config.yaml
n_layer: 11
d_model: 448
n_head: 7
n_kv_head: 7
head_dim: 64
d_mlp: 2240
vocab_size: 3709
activation: "gelu"
norm: "layernorm"
norm_place: "pre"
norm_eps: 1e-06
positions: "learned"
qk_norm: false
attn_scale: 0.125
bias: "all"
tie_embeddings: true
parallel_block: true
init: "normal"
init_std_qkv: 0.012
init_std_o: 0.0
init_std_up: 0.012
init_std_down: 0.0
optimizer: "cautious_adamw"
lr: 0.000475
lr_mult_up: 0.714
beta1: 0.95
beta2: 0.98
lr_head: 0.00703
grad_clip: 1.0
warmup_steps: 424
schedule: "wsd"
decay_fraction: 0.617
decay_shape: "linear"
final_lr_fraction: 0.0
batch_tokens: 65536
seq_len: 512
doc_mask: true
train_tokens: 411200000
steps: 6275
dataset: "wikipedia_en"
Each number is 500 + 40 x the weight over its row's rms, rounded and kept within 0 to 999. Layers, rows and columns count from 0. Numbers have three digits each. The size before them is the row's rms in percent of the matrix's.

# o: layer 7 attention output (transposed), 448x448, rms 0.0145, rows 372-383, columns 112-223
# v: layer 7 attention value, 448x448, rms 0.0143, rows 373-383, columns 112-223
# q: layer 7 attention query, 448x448, rms 0.0195, rows 384-432, columns 112-223
# k: layer 7 attention key, 448x448, rms 0.0186, rows 384-431, columns 112-223
o372 072:512425478476486485490494491550515528496484448587499507450471489553546477548526552520436510545482583486592501469478545488437514499475431455493486520504490471515480542571432513544545533498461535480534521541527509526526537481451460500481473523461568371444516457494461515447503532500497531483496531417505603498505567455490502539495535468498
v373 068:483505443436543512528509489537526556621457483548581546528556517505567416498514562548465493492479573515509471566508517513505482491485505517509485523481531526497531473440441522524487529481461561486568476457556511532505548501502432494470497462511531511543475499548492450429516522539512516472477482501512521487565484471558533474436528519489
o373 064:536499531552466530481548554492413453475515497476459484520503480473444567535478473451545500531512456485469540460456521529494553548441516516529543516526486487494425549555579495477493506510487457560456495479475485435482452543511573462501510546430425523485515515441466533581523516488493513508526481563490693488460533575450503523506498416500
v374 068:555501457482538495567427523472450496551494518506514514435529518506481539525567449470507432497533441431491485411481510505496519481463484490528501469487453485451503461498525487522444537482490568541533486581480505577460373477485475417507437566551543477505533464499547474485495465481509550522499480477486458537494535468534449564573504479493
o374 063:486531525546501516446531511511565548476523498487430464487458434528538485450436496495481577487485501549495477578498470527543480477488464517486504530548551533520482519454455512482520486559510440448492521403505529431513590498448524565464499449453407523485461576511436536511473515489480461434488522477561421447476467555475539451485455542496
v375 085:527534519477508466566468475547498507501611488554529530513513595487417505491492520531571501521545523523492465527502504485452475526517568530482481435547489504568468509458496490580486523540532507539485571564516439474509515517428441567514492464464515515528526493525431514421479444501464503495468447473491472465541411591460426509568482445553
o375 069:469480499544445483485510481488480489495442518471445454506435475489536503485452422452443513475512413480513478453494509526568530503479473463497481520415525530444478479513525500446532470501451496440530478508471565522471476437592474473518531513558525497451513501490538507592509487486513500551545558510551451546493573454532564456485517544464
v376 066:396488422478474515479458472472461493462472484495476445479461446500492500530475517458468417475495492419493465498449439484547494602531405503521481508493520522495495548536456531537490502531477476482477509454530460472511478496534461552483506446523550555428487475449513503568551517526616486591465541518442504474484501556474541507415493589547
o376 059:561496543554477500536436495521518504493523538511532588497506569453508493526524517493537602584495499496501513501569570483432505437467609534476525462505515454488537434507540513490548509483521511569474495580503521507486497503526513479514497512517501459540492555562507522458496499449462492435502472506555540580489507519493452461532478488494
v377 068:521427426541518511442531494463436452514496552486505473467449474465490558523528393471545517495550475497463556417527433482496492511468448479419468522537492504490536479495483559451483498486488490601525482456505476516495456444516459479521453548525517497517469491555521473624508476525512486520476514532526504506516532497481383509477548499426
o377 059:486530548458563459555415496610539582470528507516476531482500530588513468457513586493463482513451523510535458536478549518461489506490542546540487467475497455545480521500494504532504510524529504412513532541538527500506538593442481491462491443474496472504498510456499528400490510463443506477528516476488542478502494531534572527573462514551
v378 078:494510482492504508539533500545492523506478453493489451576508514462496569467492539582545510499469475473459480457542441519429512547528539522486484478520440500547484481495495461568533533484598542479508568535516479522467532473453446558523534473430548569510502522456474520502494488502503495486467536542496497436508420448458449504518533477492
o378 071:464467504514517473441475485442478441458496502534487502481494458522529470539524507406485507496550530550538522491449544521580511520505492472483493521487555477483473459527482544455476475509475450551455435534527496492521429517583585504520528545550518498503516505464538463523514537492477467485513501529529526611453514490530553531482484540477
v379 072:458536476508482433539451494517466439489508501509541521560504509496478532503453498482520480537515497521492543507471509503550477487524528491519560474488464483545491526494527554486462448471475511436496502537498519538475498525538443455426580422542507471482581503554492477410495546573472442481514527489434529582493454538448546459538472452521
o379 063:525462499430502542495571514531507553523432442529460456506490493514517526447491469535530507458486478466512450497565509454494517436503413504509445510476542546480498492553479457532513515477473533504538473482464482477499555505441509537574409560489496523489451477506461518525492484529482573573511500515534230475490455478540460487499515531504
v380 078:485538469516495496548493457507475581484509482472505541484562566508491537515503561456563503549435544399531420501503507468394483497560537413516513491525456509557513472463444503562461531543527536466478560531557399458527488508487505479491509506487530491577501469502483491438467452553478516514473440468483446487578428494510481472551448455549
o380 067:523485493518466511447513488480461449467519524532469521521473467497498485479426425542440484456517441580417499441518550502570463509442417533531425523482544529492472510549534498435544484460471495539484424495418568560519475439540497508471463483518437486440528514513537535554557513445510478514556537511510628486483527496500514462515514528486
v381 074:445551496568508486506471447481499442503480524522505485467492489569536473447554552465564558396466523590514523492508449493488399503483488466472495521492489475492461549478532550528466491503585458519445519457559453446465550479588493469581543520485452474524557551523535495484494499522532428523495532483472460483484555529476568498487469461450
o381 064:552452480492479545506525525542468549482527482488498501495483534425439538484461485542428446579539494454489489478504553501476585492499518529545481469515509477470546435507489438468547536462418551454548525576455529565515508498447449497458492506504541509472514437441472506521526477504507522528507484549520727510532462486499426428501482577550
v382 079:538525453461512505539420553510561474499503510498538498539513487502487485531575561499467532541525518543394588554484462511490495521518467507552469530578468514522509523512415526525487468491538476501518433474493540569530552472497445497456450465440491530516525433461496542441487580475562489481521529471429539497495496602509444492521469588509
o382 074:487503559514456492528569476476401522481466477492449494500496547457537515467470497464496491450477501456566421484530586487510494473471561461459513504445519500465529481495603500466476524499458545478487569506503477444429479523479542470508538492508418505421471546523492520555516426520509507498503470543583485474527471480490582511461559418477
v383 076:505527443454511584557526518509454495517575414558545548539515490520502499525424568591466522448526561536502431550510546528490458574538541542524497492415481547539505554538617456478479527506464457502561496443505452450483485471489494534519487430452523550479547532531461508408570521508451463453459456497439462479510462515468523484482567407506
o383 067:531545523530391465486489547472537517510428563463459449528486488466459515492515450466573477515532392493499551455475435468543581460493454405539534547531470475492447526501467489506493527457509524498427502561449530555515411473573498428496535504538487467502462468464506447569511453514532517545504557532540457592478507456522493481502468560477
q384 078:532425513500535546481400592500489544522529500478546540490454454525435431433550464469570520522425509458477475550467512455521529507450531500505513499544452482508452440458522500541504535511546472467485517512472542520560521472504473471448506426427508535471462565477468451545426505497465508523469440539526431520479526589503436463545452600458
k384 074:506449566496490504531475534429521528417490500511473571489515546499534483515468492473544454425450498522511545504483504416460476446476475509487425458541531530508515526549467533542489527510552479495471493523534497461501550492515465572493520481485523550512466523429502546519483450475479414512427480502503453573509493520529533545431548553490
q385 080:468610428446551454532475405444500490497423508507423484438548474506518473398584483506548524499528490568452499499528449492408500507528532542422446538479581484488520563496476523536539479445477482599484478569484566470481498509434478499584505494479479515505455539533522510516529551539480455475560487507451574439518503487537472479563567488523
k385 086:505495501520522430498510486583519523563480494526521496514493478481476519490523496486430457493512488523514414469497470550521531505544487540519519552557472485499493449442511481488493509502464560465515533501481491542497484541500560479526458504453504530480506516544489489459557543503509530515521517534531561406457574539486541425565446409493
q386 087:482451504562511504510575480463611510431539522491549465532461575459505452531492515480553456517510497524484443551490531494531536504522485524510511422527440540514553444498488445484557565498544510512487554481470490526425504520407548542453491550539503583510459420485492525566507490506476520528474471482567497545504424477502542420490451453522
k386 085:572511487562513554504530510450484494523412537426528522418587535510457475542545497484528609545431555470498495542537467421509436505475536507503476536480533504444424467526505529528436539453457515495537491523509468578525482489501463506457461543521436493498440525457457488497497499575502506482479572534511552535565535469525470428490532627545
q387 083:475523530467561451522573483529506585436536457527402530451513443493523496386473485522495553477455516516434488510486515474524525485513569514466467408432530505534514484490474506550488527543530500534453508517419498442455455504496487560551487462447478499467528490468415512569535507534513479528528476549543515500483475507487429440512493550516
k387 084:520598508492529533552579527533517488513462545542494513509505558487516515515516496438403529524506562575472461478444507446504470460515467553520528503521585509486453441550469490453483476567485428587510515536438517500446523500459540473460591522447482544483436503462521536405466520475482583507455474536457537474519442498515520501497497548456
q388 077:453401503572519440521530501516484461555521499567554484430532525531434437515554549484480518460470484426519476463594501437492551485542509421494491488536481511387524469468451422551482536494531515489516478504590531504499514555528522480489507474514469465530450465454469482532463518433531475522455548471474612504580520486514516593487499569492
k388 086:490437483521481492515525424616496440427496478486534503513521465502530493465536510570472563533488467503506468432522543575520521511516487510466559466506437457480525497492528419510475473544481545495556482482458445476472458547537493458567482525486506517477498523520517484536482558534499480476526551516503565442442516552418529475511485516528
q389 080:499587417458491455451456447505548482446463519508515501542438477507493493497494465496506508521551444603528532507596477456474521483518536515456510507484536495528486486590545638493582494473531546485576573500469494533487543511545449424536495556432574435508476513498496461483533558558502480477501453523478478469477495502480529608522517469456
k389 079:474529533472484416525520454562514454583532474552520440496521541569522461430513483550487480461514507544483528425547447516520480519532457486532503510501513542483549499489478550484544450476525521458530424557552499512514523476503500444552447508477507530461505431539533438480526514482510596504515438517455465434472464493501485510519467442452
q390 086:417500502518480410500510458532491522487474522510500482481586528512484540469545472473502573522478478518500522526484490496459523566452509491453535514503512415489427488428565476493478498496515560556547464508488504522511552460458494517499447519434504400489493568527467508498587518470497537519514615545507502485498487523530473547453619542513
k390 085:487534501414477515531517447502487472529599543562450509505512532449479492506465490443500531498509505480507518573524480554539439525559540474520539527550528537522510472522477487487524523516449480510438472483529519475561514491449459498487462436512496431493545446509558428473516519509514482519504476511445502577518451493439471540421487492507
q391 085:456515447498486557471481481519543508463532536474518474501479483439489458495527540498535581433490503429501420510591493547563498532479450483503509477520510510511516546479476540498526507520523512453462514428560397454534533458436477588472536436483542432550541550524500505496565504517546513451496553517557505491485430498477461529419555541550
k391 084:469623494497496476526482404516522425487423466527488552430518505522352489523502467463479540479459509457541493572435536477563390600500520482519567531461509482505494492524447448528485553529470542524521565467467481428481519540488493473447527523546501478524472496568503514499461534497478483487449551519472488478492414486480480491421531577470
q392 067:492454544481486444508416482542472508495481514533554508516442461414389501526450491540551486451488450555480526487493479464436549447463412477488512490503491504473498534495514545486507544434444538502446522537589499496528547498537504556489498483523509468468538496469573505489542535457489445522522508403467518522511505497522475457524472439500
k392 073:553481546487488485509472444569500521510441459471535504529549493464482465445569466520510530501562440511504515492480479511542534531478459530442499485500500431515539465518501485526537513484505477462458456555435471484466467525495517547505487413500482501516525560474538548548521507492486532496539516536522498394451561566544497370609466460447
q393 091:523526470445466511518538471519528519520375602464472512466587520520509581529568497510509461541514537497503459479559466574515502516506512504482479490499552517458518546472373483458461534543480593437541555529463454448458481546549493528492522460540513503504490501549505448541528436578463543489543494492457492534552550500544513499465499544541
k393 087:486452457523493507523601516546518554469511543471532498493462517478496476488588555515509471499517503473496486492562524492484463453510533525551462505457534498423530503481508478534499531552494528420501587482475485477465582463498529482515454451472481479480466453545482562562499477573488578517524523528516462511489477429495463535496481552521
q394 083:508499503505517481513522488517455514545549434476450516474492528496531488488525463577491425488508507523498455497445532526495478524555476531496445503441557584496557419498470495512451431549498476510517477498491520474462487523505486558569498536474441625490549456522501472529495498489540528515540445455510549392506521430479453449520458474476
k394 084:491471486523503510497500474611507529584484519502464493512525529503537528450541532520518472529470502509514423439466456535486524530503495508521523537537502484494478471473504498487488456482522545505524491485444476565535491540495503477543513525484449536509518478591528541503486471475486535468569481520513554389554548533495525503619516495504
q395 078:434556446476529425541491451486562526483459507564495445531494480543515464524431534528550492469516536565490502535495555496423469507583521538506488497433600521510450455482485497499453404455421460529458538478539488465504470463457480519484496446487422484449462516586507482440543553486436419519484481490479561447494502495512455467554488475511
k395 083:482493475535523495472472503590502466523470492457536473507516472501503510485479470558468483505466533491518486513535478594532561505517530514441492482497542474467481463445516555468517491464461533510516505484474492534467400547511583484471552486491498565485473524548470563490518487521499534452513506530568546410523610502527491392555463479463
q396 084:492430581474470447520513482467447490533556506544553505506504503434459473570511478533483522502515475520537534479519437495549531488474443484489470460471515569536477505432515562452431535603387469474509557519532492536437486500480587514522494513489486487519506519478503497528474474532560505449477477466605492491521516491507450512467518443453
k396 084:522530555474550488514427509413482445525520466531479545479498476496499415539488519480527535467525581527422512511486517447517422521472535489512531559479573493549504510478512476506520508456489515508526493555509544440488545461465491468453535447528494468475541475437475504488475542524445431531503531423451518520549487535557502553484467538513
q397 089:531523510464497540510507528502475534433512480512539490506459532489509479495473456543544495502498518527518467544504484543515524542507539446477483471453562521487557478441549456462442500585453490526482488447432520455530485477449543491502460536479441534542464532499477515524477475509432536485522511476522465492489502612450445444492563512543
k397 088:538556487542490522443533585477519459459497519500400520491464486465501552561569506516519433526477567520445545550490514424468464456441576514567539526502503486525545496576462503520490489465485501533500506472496509541504590479564445521408526502527461523474491482483523511501481445568525511469508516517521521508556495494513464590465540588515
q398 080:508490537498494505482567443487488500546625521504514466499480535454429560527461462495504492419533479514545457480478536488472520540514447526460482479393473540487488559496561552433509494510416491489538445383431478494509459502474479502549465560504585614488504493423545489574446493571473493514538529463557481544542461462505536466516530538595
k398 078:516565506456532481483544535478478488557485487488440542454519508546465490506512487498523465476524535511509496524446446478480459531541481481548535482403546485501469492550503522516565507426451492473456516446475489443583519478544475483553481528499494474547530477459507471404526491537438481502482550483538491570499508496535443591463473583490
q399 085:510566486471521461514540443491482539550495549498488529522579488478476521454479504501548569553512449526434498489497429546435465506492540547458513535483538541503419498495515503453516472461452501525520524463454542443509491504504580481575438495568594530484597442471569509517438588545514513466524497466500544422565540456557505459575434504491
k399 083:540590421440547464550491426543514547544490497513455522533480468521522556467474518513544469465538544505533469457537456496490487436517498526524542462598493572547502504551495499490481493455553504481428441543525433485527504517521487479542438527445539489518508462547534517430508524467445528462558489631544473449471505576480462455584435470462
q400 089:644485594498502452506489438438480570543525461510515558478471558528452489495449507511526507499551492554517478496557490419433527471532454497464466546488484541468494541451440583463489503467560514516469484523473571449478531496518545480605527538469528637441493486526580499531463509501491477556529431401477528473502487498532526384501459523520
k400 087:459474497532546476513521504495458535505466537499464539466499528501517457430538566515491514445474494573531479463544487536480477485591497510558452497465523509520592516545448512532508470501466507431562509540506498497466462503537519467542455450490484598496472499518476508495542476501452463521527540475575568503454578597528470509619451438412
q401 080:525448535453608498488453461480484499559482494422490562447497493504496422541555401578520555538534454500504498481445494495507500550520435455476510520543540598472396513530400531503484501477537534502507573570514527520559554523486467473486561461480498507511527550475484489445474503491486514469498386459440529500491565506521463483556492513475
k401 085:485489500399524465469416479578524442461473466518464548547491546493489447622499532476474525468449464547444462467452433485530533446463496447513549548557502512532542537477503462555511535455448488446596528558524516490503521498530484528460488461469521551536502475442506521491524545506422488524496491523491471403520484567532545495519579464534
q402 085:541542473397471461469497504522546446553402532431494533497630573485436541481537528525490436522511570577512515484445459495531532522481542475526522598524533485513508473598373499530508579508485509535513476594461447460520469496528492507472534555565476575516472546505556495452493445524490504516521563540489509509487457484509485436490527493480
k402 084:499485416465514522594558588515459630486538546557527443477455501501477500506481534570501454478470468432546507453518482470474608489553480532503487556563537490497478545444568494519443505551461509527451501483540491570478570495521492546509464457519455476493484497508455468438474489430540524527559494451570477506495464441557440497505571486533
q403 086:492528477483534535500466479459377514513514414529489471508507490468554485410548515523480486538440551461516482502504547512494456506543498515474473497486472494543585499513541485535410439515536528508502426501522593500560489466508507507581559509414478520521438563484479509449523446448533487544437511522469507437508559537450508575420523530477
k403 083:443507554577537503466509528454445530503530501586485460553539515447540486505480481474498482549562494487568568542453551489447519546473497492478512524562505509522503500467457486523543485546561502576499517472525505545467513457491514487528561549501527469468510478553500399464468513434527372456516481481472549403465471509489569515477518436468
q404 087:561488477484462526523499537481491561545515478521493489535520480432483554524450578481505424441503551491476449516408478510561486480505425474532500412456490524542512511484461519523506454456478464512449441503569435483494538539478482569492587476435575456514422410542468548497505407524506470517495487515519498495490478501468414472365502479478
k404 084:413532480517436475493515496477457539478481516532493495498527504523481491535544473467442474500541519458590508605498532428485526556500462485459503524409544459516510506481518509428617562453419537531542539488474440476469453443473589454546538578401524491503468512493454531506496529502470474483416543475520554536447468472521475506457456529477
q405 088:510513587489479541483538497515528574568508543461487569471561462525491492537461528535462499559514444446498527530521440552555507565484448480483526524536526530497473550412438533522455433511496515469530554512496463512571497502546496491521550413435486583545530462486503500532434444476575460476541532453515501431493571494486485435579516557492
k405 088:431512483466471516477512523578584501489463521508513531568500501482475535461463538555504530404486530491454387494444463531523508453507506495497559517452429501554509498484517493526494556507480561455484509465486489487445570499517470534478489450436546545507495456482524484477462507468431486545523511544490425473475549469548494529517574500541
q406 077:385491448485463556527548572438538505481531485450559491496467498505519560556522523491447449532479519487441525459465579499538484526478410507515529473454466524521510434553460410524544557568442472494424543511548496500530441532498533498453502511584516474545523438593440407492463462476484533489424528466508509596488430404487480542453487523530
k406 077:499505495537505510526493506465458502529445506462567523545497498504478529534476506519494514526507509442444518479486533476487441494499521503481527504513553508519473483569501539520482491519456465526481506500524511489507440450475482450400501503561470441486463471461503501445495451492488513472457505507523598513544528404524514540423538626500
q407 088:570487574517508493519511458486463519487545503486434481452498556461477521514562398495508459505530416498472492541555476439508497470473498519466474501468503524497407470387503564470501537516513456503476594483480537519471531512486574490555562486447507616499479509511525511576504526497481562548509437527515471514509460583610419406535388437524
k407 086:577447552511526498510447558507523500491481499504414514470520544460472475540550504451555488494517408534443499417450474419482491447466465481559506449546467545497431495452472492505511557532459524541502486505510475543508547556565563509454484510457444516545503549493509506536512473484496545552505511497504536583509427552589445542532523497510
q408 078:591543585408524472474520484538507446480508465537397532451571523511483491477528490511509487488559442546512518529511405524529489479530506576507476508539537476467462461479393538558512532500486472523531455547407415461517526493563495496525554587530574525493467513451563485497496490519465480502509472536568560437519523521527403432524490427476
k408 081:488457478513509483508476478622505502468535488503511521503515492493504515420505487462460498510503459523532469461524486518444543516494467531520505470510531512505514506449531476479525499531543511413482538505436434542490465507490480486528487517440507498484469507532465498535506468522492529529568485575496497505522516514526471453572514435498
q409 087:439526439463559522495531505529487413463513422563600466496528572510504472527455510523475493438508529496540493516445554545565521534511544514489493451501552524562565501548514409522538571560383488562541465471510476520520418508439536570455536501512460462538427465524474518432525448485465527540511536480496487537437416522419517509396523448509
k409 087:483552513465485505441527440494472478513478469489467488453484503448527503517482452488458503527470549484523530526501560455502559571474520508490559515479533496464534511485504555502485426480498506546459495460479461542575481480448402511449534506502504440499481513466555482492482497554592505476507472492454541511551498421500474501451521568526
q410 081:498520564485529414514521437496427531516503505541439556386567541566523415479452435568508553493508520491506567477530487433498514463488546480469477563512614516462517554479559518471463374436478514600493398532452555489533505457463498497564530512440511492496488524526495527484526476503493508473535508478512528499493487522533492505561562509468
k410 084:433451480441510459420504489577525495524545501565479520509461499483497479479477515465453499472495521557529486488491513571545471491543461555498542516516476470528538462469516508497581437503429505456515478527507509549514479509522515528496470489476495531473499479483471471440528550483539478511517469484532555452506548509473566490561505392485
q411 085:489599519419502473488473473479495531525552501490418509481454454499546581460485546504528571536468623422507553493514458521499496554550634549451519492532495455522544509597421533542486469557491509513503501447480483428501469475488493543410441412488488514513539543472505479493659479473516522490496497495433461541499574585447493473527425530465
k411 086:513553524566477502590549472562477593513507501443519467562534565488501570433529495508546480486528548523489468499484480558587556496495533481412440442485490468493432463515503565460480542517570484478512470532506502465517499505517514550513518475442506511507487500536507545529496438542519522457478492546545448479544457479521471473537523499492
q412 082:494433470557433502512492458449584518503487559512522483475488474535477526498417489478485514486489552403495506496495433483454492508538488451442483532538467546538536505535518514507510541526526534503524497586509470487434571493478511501584488481566506399439557504528455471504478465545567461504448491463544463595575511452410552502435589529513
k412 082:456513490529536471555498484355495549520475530432536484515578494572466408500488520480492526428522536519474482567445495487517464525518535528522471527455546477431495468505466482441511428501516475498543498497529527514447530474459488439486540406551481406484452503468433504485526530486492456528468467459486543542505480516546487489445449511518
q413 093:459532531486509479460605471526514433475493462567501508506493486492459438539447480495447469569534471512516512477472533575557519498502489532586507475502506543530469479542487412566541553515435542517485481508453484597559469518513559522495557559524498456539470449431474510426415505487514451519520508430544490590451437436491546473552548435483
k413 087:452506508438485505449464516448456476510517489528541500509454498506531469547453483483396505569474465471458468462466499490491485486428523542573559557475602549517512507515570457512466387518489459545475471499504545552489515484440480487480485469494485491499504472453500458545522529519547528550492457491495551476560450462527654473390581524477
q414 090:533507492542443528501544488495451441502608470445472505452483484520475482563498454508519519536499402506526541494545471503532500458502500495511521542425494523498479517426501510555478560470542503435483455449516519549551623521606524454592494527529578503511505468471530435473434492545524506546491447428564484528474517539465506564523457453494
k414 094:506534531496541448470476506525462400409467449497532490468469533610510467510470498504518476512516440530479497399454454461425488514462477513539497524447470505476487503502480441548519482473516523501491399536574517557494495503579527489539530519518594525550477413466474502561529523459450426529474498498500490490402410574471537515534483472496
q415 087:470531494562495527508550482466487482512503513423489528557531462495556531463496545468516482521507464482441510514501426500485464504541533589480495496525519573523448558489484544533349525454486467460505563424522530516551529532533455536552496456473479574522611509510481499531419475551534530508570484513548505502445534514496448442527457571518
k415 085:500474493449531507469527551501553552565472511531486502533491475486488461467505468485567446449475468493521478455526471548509530475467503494546540539558513495441408486474491486508505523565498547477476502462524509446493592510510527444429523487529514503514502478570470471503472526470439520492494542505518507556451442452605537480492455483472
q416 094:490480483600468463541543503494506512498502497451522498517461544474539558492513507486406455515540481503471450484459564478528482508524426472465505469518434500492493508441448434536476469526658490427491530504462530459519522565503491558536464535530524513555570457491461526460499471460521526514517572451452509502494524454492581523555508481592
k416 090:548445438489520562462483450496527466523564503475528442506482478487493527520571446512465519512575496516380427461453503513491480541457548559586529559548441522499408565551481582541448550502537494564539482492528485552528533521462386529521477492528512479543570466559446411437493523462471439496523425487488495525540429517518488516500576535528
q417 093:502523474555526507537435481482560479520428555447513503467488493567452553517551546540517438525531455544519495502577447450448456542489504445447500559459557519524462602488454597489466487483554520428496547501559534490486558502490464438526474463529510530453503563592463461503504553540531533470560456546478491425526602494558536470505473584522
k417 089:469450466455499458508526511479508467538455515454503511474478450561479487518539593532531481411449488511495422538502475552511476577466454521514477507510483534475507484480511526544500557455420587494550533509549446552514466537525482486515496465503579539533462450619472480472546536490427534484492522489507427499489548465510479521574432470569
q418 091:478502452504477433502523441520481491471466507485449475431527537422451463542562515485430499512514473516536544504540481452590479490427520475565515527562530504462550574545511495539550540504444536494406539562510476482491505438538459504502518531567456477472503535469547514462499504516583458526496514460444543415537491429556474501498531449466
k418 088:449582463504568513522476502523456509513498481487614515463404502532483467516476510557452565537515514449510481430520597527514411565586506454512501523485542448484554512488539524447489403504451500545481568527493535511462519466421487512506458471542506499502435468539417509494547517431532500521451501505520485419484542508514392432602567442539
q419 085:514525589397485459472441474528499506572494579499550623505535423545487491460418515524447461530462478486499587505542459508493438482511407489498490504457563517488553455477452561488443446417533460501460410483569511554481550498535522511488538534468514542534502515497540528486543492474548496491512561522481465470529558448583570498567499515464
k419 085:502521506429527519489506519545533430568541503541499515568491477502474533452512519477447525437549500540486534524503504551505520540520406487517496504486504522575506481484499523536497472496506466495531469478477525557438495495491481532493503521518512535440479431491542465452490498481536505506507480444514500404477535505538549519578425400448
q420 085:505522519453442485555509453463536541539460587498526506535489528472553490504353516513517508524555514476501629465545482546497414494596520468451500531538479488575509592575511503454491379453496569469536472533500486483512490536502461485565481471477454552482536479555550512479513550513518468549497493472484522443545512465528519456480453495524
k420 083:475553510525530487452473472455476594519482557462532506571520429476509538417419543544497558426515549478551458468554510531504488478533530490515503490462450460528545557493456529510516447494488484463558511460496507468493506525584470496483512458504540529471521501504546492446516527480489540481517525513519503444463575542545491471533503451443
q421 080:525485539542519488455511502525499526524452499438556507540534471469554479553406574490460444501487493477485555477503486530512475547561439508534567493544470452477511546570480535500501471474502521486483479503506434482475508521578521567527495491505500474601541404558510528490498490543494471516523482484528504485404521450560535593490423469542
k421 079:470474496559492397460460454506535510500489523497560442514482560450466505472497475569511503510470496447575451449500483520512480547504501495499526508440437459533545565500523449545449495507518509477526515520448486484495463536487477509501512438521586540442466550551537461515499503491440495475572517547503464443429536557518490457528526445494
q422 086:581506482480520495507481508441525453544561509492557538422512480531489530518420463498512487474553500506547503476429550463406445495497518487448515484480511448481428521564515541498598482453487414473515528478486508473514545510493498513504448572525559427450527565483530520446517496519378555521520504550492510529491551484520548479521542508456
k422 087:461500454504531485531519500500503525524480511444467513466466475542476477477477524464505444515514453532466515488593403557425467508537477477473493463551482513567483512475506549513597493440432461436414517421521555522550468489517458487516496461473501503531506487457480482543533577520493513483502513501503442543579537446487467509482494458510
q423 081:541555533514522559495632558484455461520467505466414438509544488541525508429487517450449490567410546409489521473495456516576506467478457467525529501597472434531557462512452459551464476578492487556494441518500487481535486468566500446480534502541406424512449552509478551483537458469563507465426466534557455497523503504424514461505552487453
k423 084:460451474540465512510538530537471560495613470502543450531506452550503536549444494484525544526501525438457495461501562532492503460451545477491416527489446509509512492510553486505469486561571478496513537437449452532484512486517527484474526517592471392486531545487487474579463483483549532530539456458508474538510493500447554443529545475455
q424 084:483543483565487535451480503485509525466526504470506486527512545460495506461571476434502482475517508580472464536542464522523487513457463539530532519517479532461487475490478480492500550590619422442476557529469509510512507530463542460469481522536498479493422518476457476529491554525549519499468488566606493499479576514507449509527472504526
k424 082:511487520449475540564471507385499513501505525538467480462592523555391526538493482512535543477506473502460478499494461434485477435479497503572508541502486527481454474493536568480471491474565515577523462533509444529584554485452477488518499538493529478481440488502453553508465524465464477509471496503461491586520369508540473542459531589496
q425 083:503560465429459504493567459447517443537504483545562526487549530456422541450508571526479513495534527496563527478535525554484444511472438534466560503470481505536554513519429541537483475493514476462454456458544524477530472471432507488509574448549636534541498560527573453408484498537474478496514475501512500460512581482501550471505462492521
k425 083:547575464471476524486505480509398513564532518451522498467545487523444470480443540519463452486532459435527575459485475529531515533525491466463467516521518492533524490515495550494556529519501458467460497485523463462531488501507511452578512471472553467565509498492491507469531459473529468477446502432573524502501464427507539470425443454430
q426 078:376491487524512391502527450492487489461483548457562517505529546585572460492577483553468558549451536554555538455553477515437480545475564445527483498483513483450520515518437473542461551490519520477509513615521583503497439466499477495496518507526420504514483526518436452436509537524480510470514547487475532493481543480462566467606576489533
k426 077:496420483490495511449548476593494448544545489463524505516536445489523477515536564478452533535487496432483433454520473559552533501511493526544529519514445454495504473524574501579521428534513489500585549552451499483508482554519492524469502429531466514526544441510496483470501532578507457498556478546469452446540494523462520515524524520537
q427 081:408576509495456418494568520480532476489470521497530485553551491545475465553539584539437479518492506530568469497528537553567499553495500520497516466553520545463596504438431538485521532438509567428497554561634482462546516422520448494445541479465605504521531530477538464455542492485518452516423528485445534441466500431494549524517524451492
k427 083:417551411495573550471486481567500429500528534510547455483522427532503490478505519559512502504526507390554458528488531539493458553480543492485500516439455484486493466440548481535544492505473554459559505568520520454476493501509476471487502473519471594462557449528466475501488501509503461461490536464575524382451552520465501507493530506456
q428 079:472504430597517514471474499515519476420522491552522470532463493527492488457539539458563552537403513468397434473440506511431463541429469491549479464514517461547546487545503464497572580511557446491528532511522468533525548462489503495435491501526460370477535505505457518541448535548490510501447506500493473604414459508496531486487503522570
k428 081:559470528459479549519422470489514470464520482485490488477512513488460485519487494498548481516479458473520505561493518463489560473465542489504471474507532493534506508494472472487520527472490461524467450450520551446521497510444490515425500548537533477552516528501505548526508500518513519466451482537482452644515469468484476469382454563521
q429 091:454492478495496504511512545501462413444510517507509485504532541567523490523484516514512488546475495459557492468478628466469506492591495451484458434467491470542525474584539480498590550481527567416484529466538521565435486572510505436499530501523485405463493584531455458457513458509518509500449491478519517513496500408466551562449572517522
k429 089:435510488591528541466524510538470474498485532446509496497481458512508477547490527494558559612481484435482482509469550476507492513541474501461468480480473462460514543515523438519536457444446503485543558483493503516465388509464509469517529559554473458454516483464500467562504511602521497451555493491523502492548582463417586460485532500493
q430 081:469563503532489494536518505501549459491477511468585468495505514523540476523537515476539508513546469512578491491559490555457423480536444439479486512449521493379479510500508516525487496546531439391523551481493530483496482503480534489536417488483448569502565524548524513442511514489476527544515572537433529398405596548571509486544426522531
k430 082:535450494468561495442561498551532431530528486488517519516498428461456584488516518559522513519425519499493426428510534515462487527486520534514494447550478517511517555451500471539459538492489519496519460442480497506525498504557468471482488501523549562450540501559502497539519516514512516473503516520545511442455536517470544542548553416552
q431 093:499439461454476537442464503566544508502524580515515517494462515520510513457545537503538530547415483461475501475474486523542514487518499497543528527564494494521411488563449433475512547495490532512467472485510459553495528519513531471446551503485533525489494489515503465553482505430568516469499566429508508594498507474496553450499470554528
k431 093:608492550507460586518533520600522482389491463492462546497475541459462549495491486478501527478475503547551524462484541471512504390525533534511504382465501469501564488564461466505472527520478468465485480521506516422456509490491489507491452541452481465535521511464522470439495457475481525524457524568504487518488492482502512416391511493461
q432 084:520483496446479482527438479443470544510545513488495517452490499508499542449471541516474434511494526466522567503473517536498452492494486442477530500454514523540499581480515510556481426508510472545431489526537544475539415478429500496517534512473552434543524523520523471418531401467537472492491551489512472469485477443519497444460519512470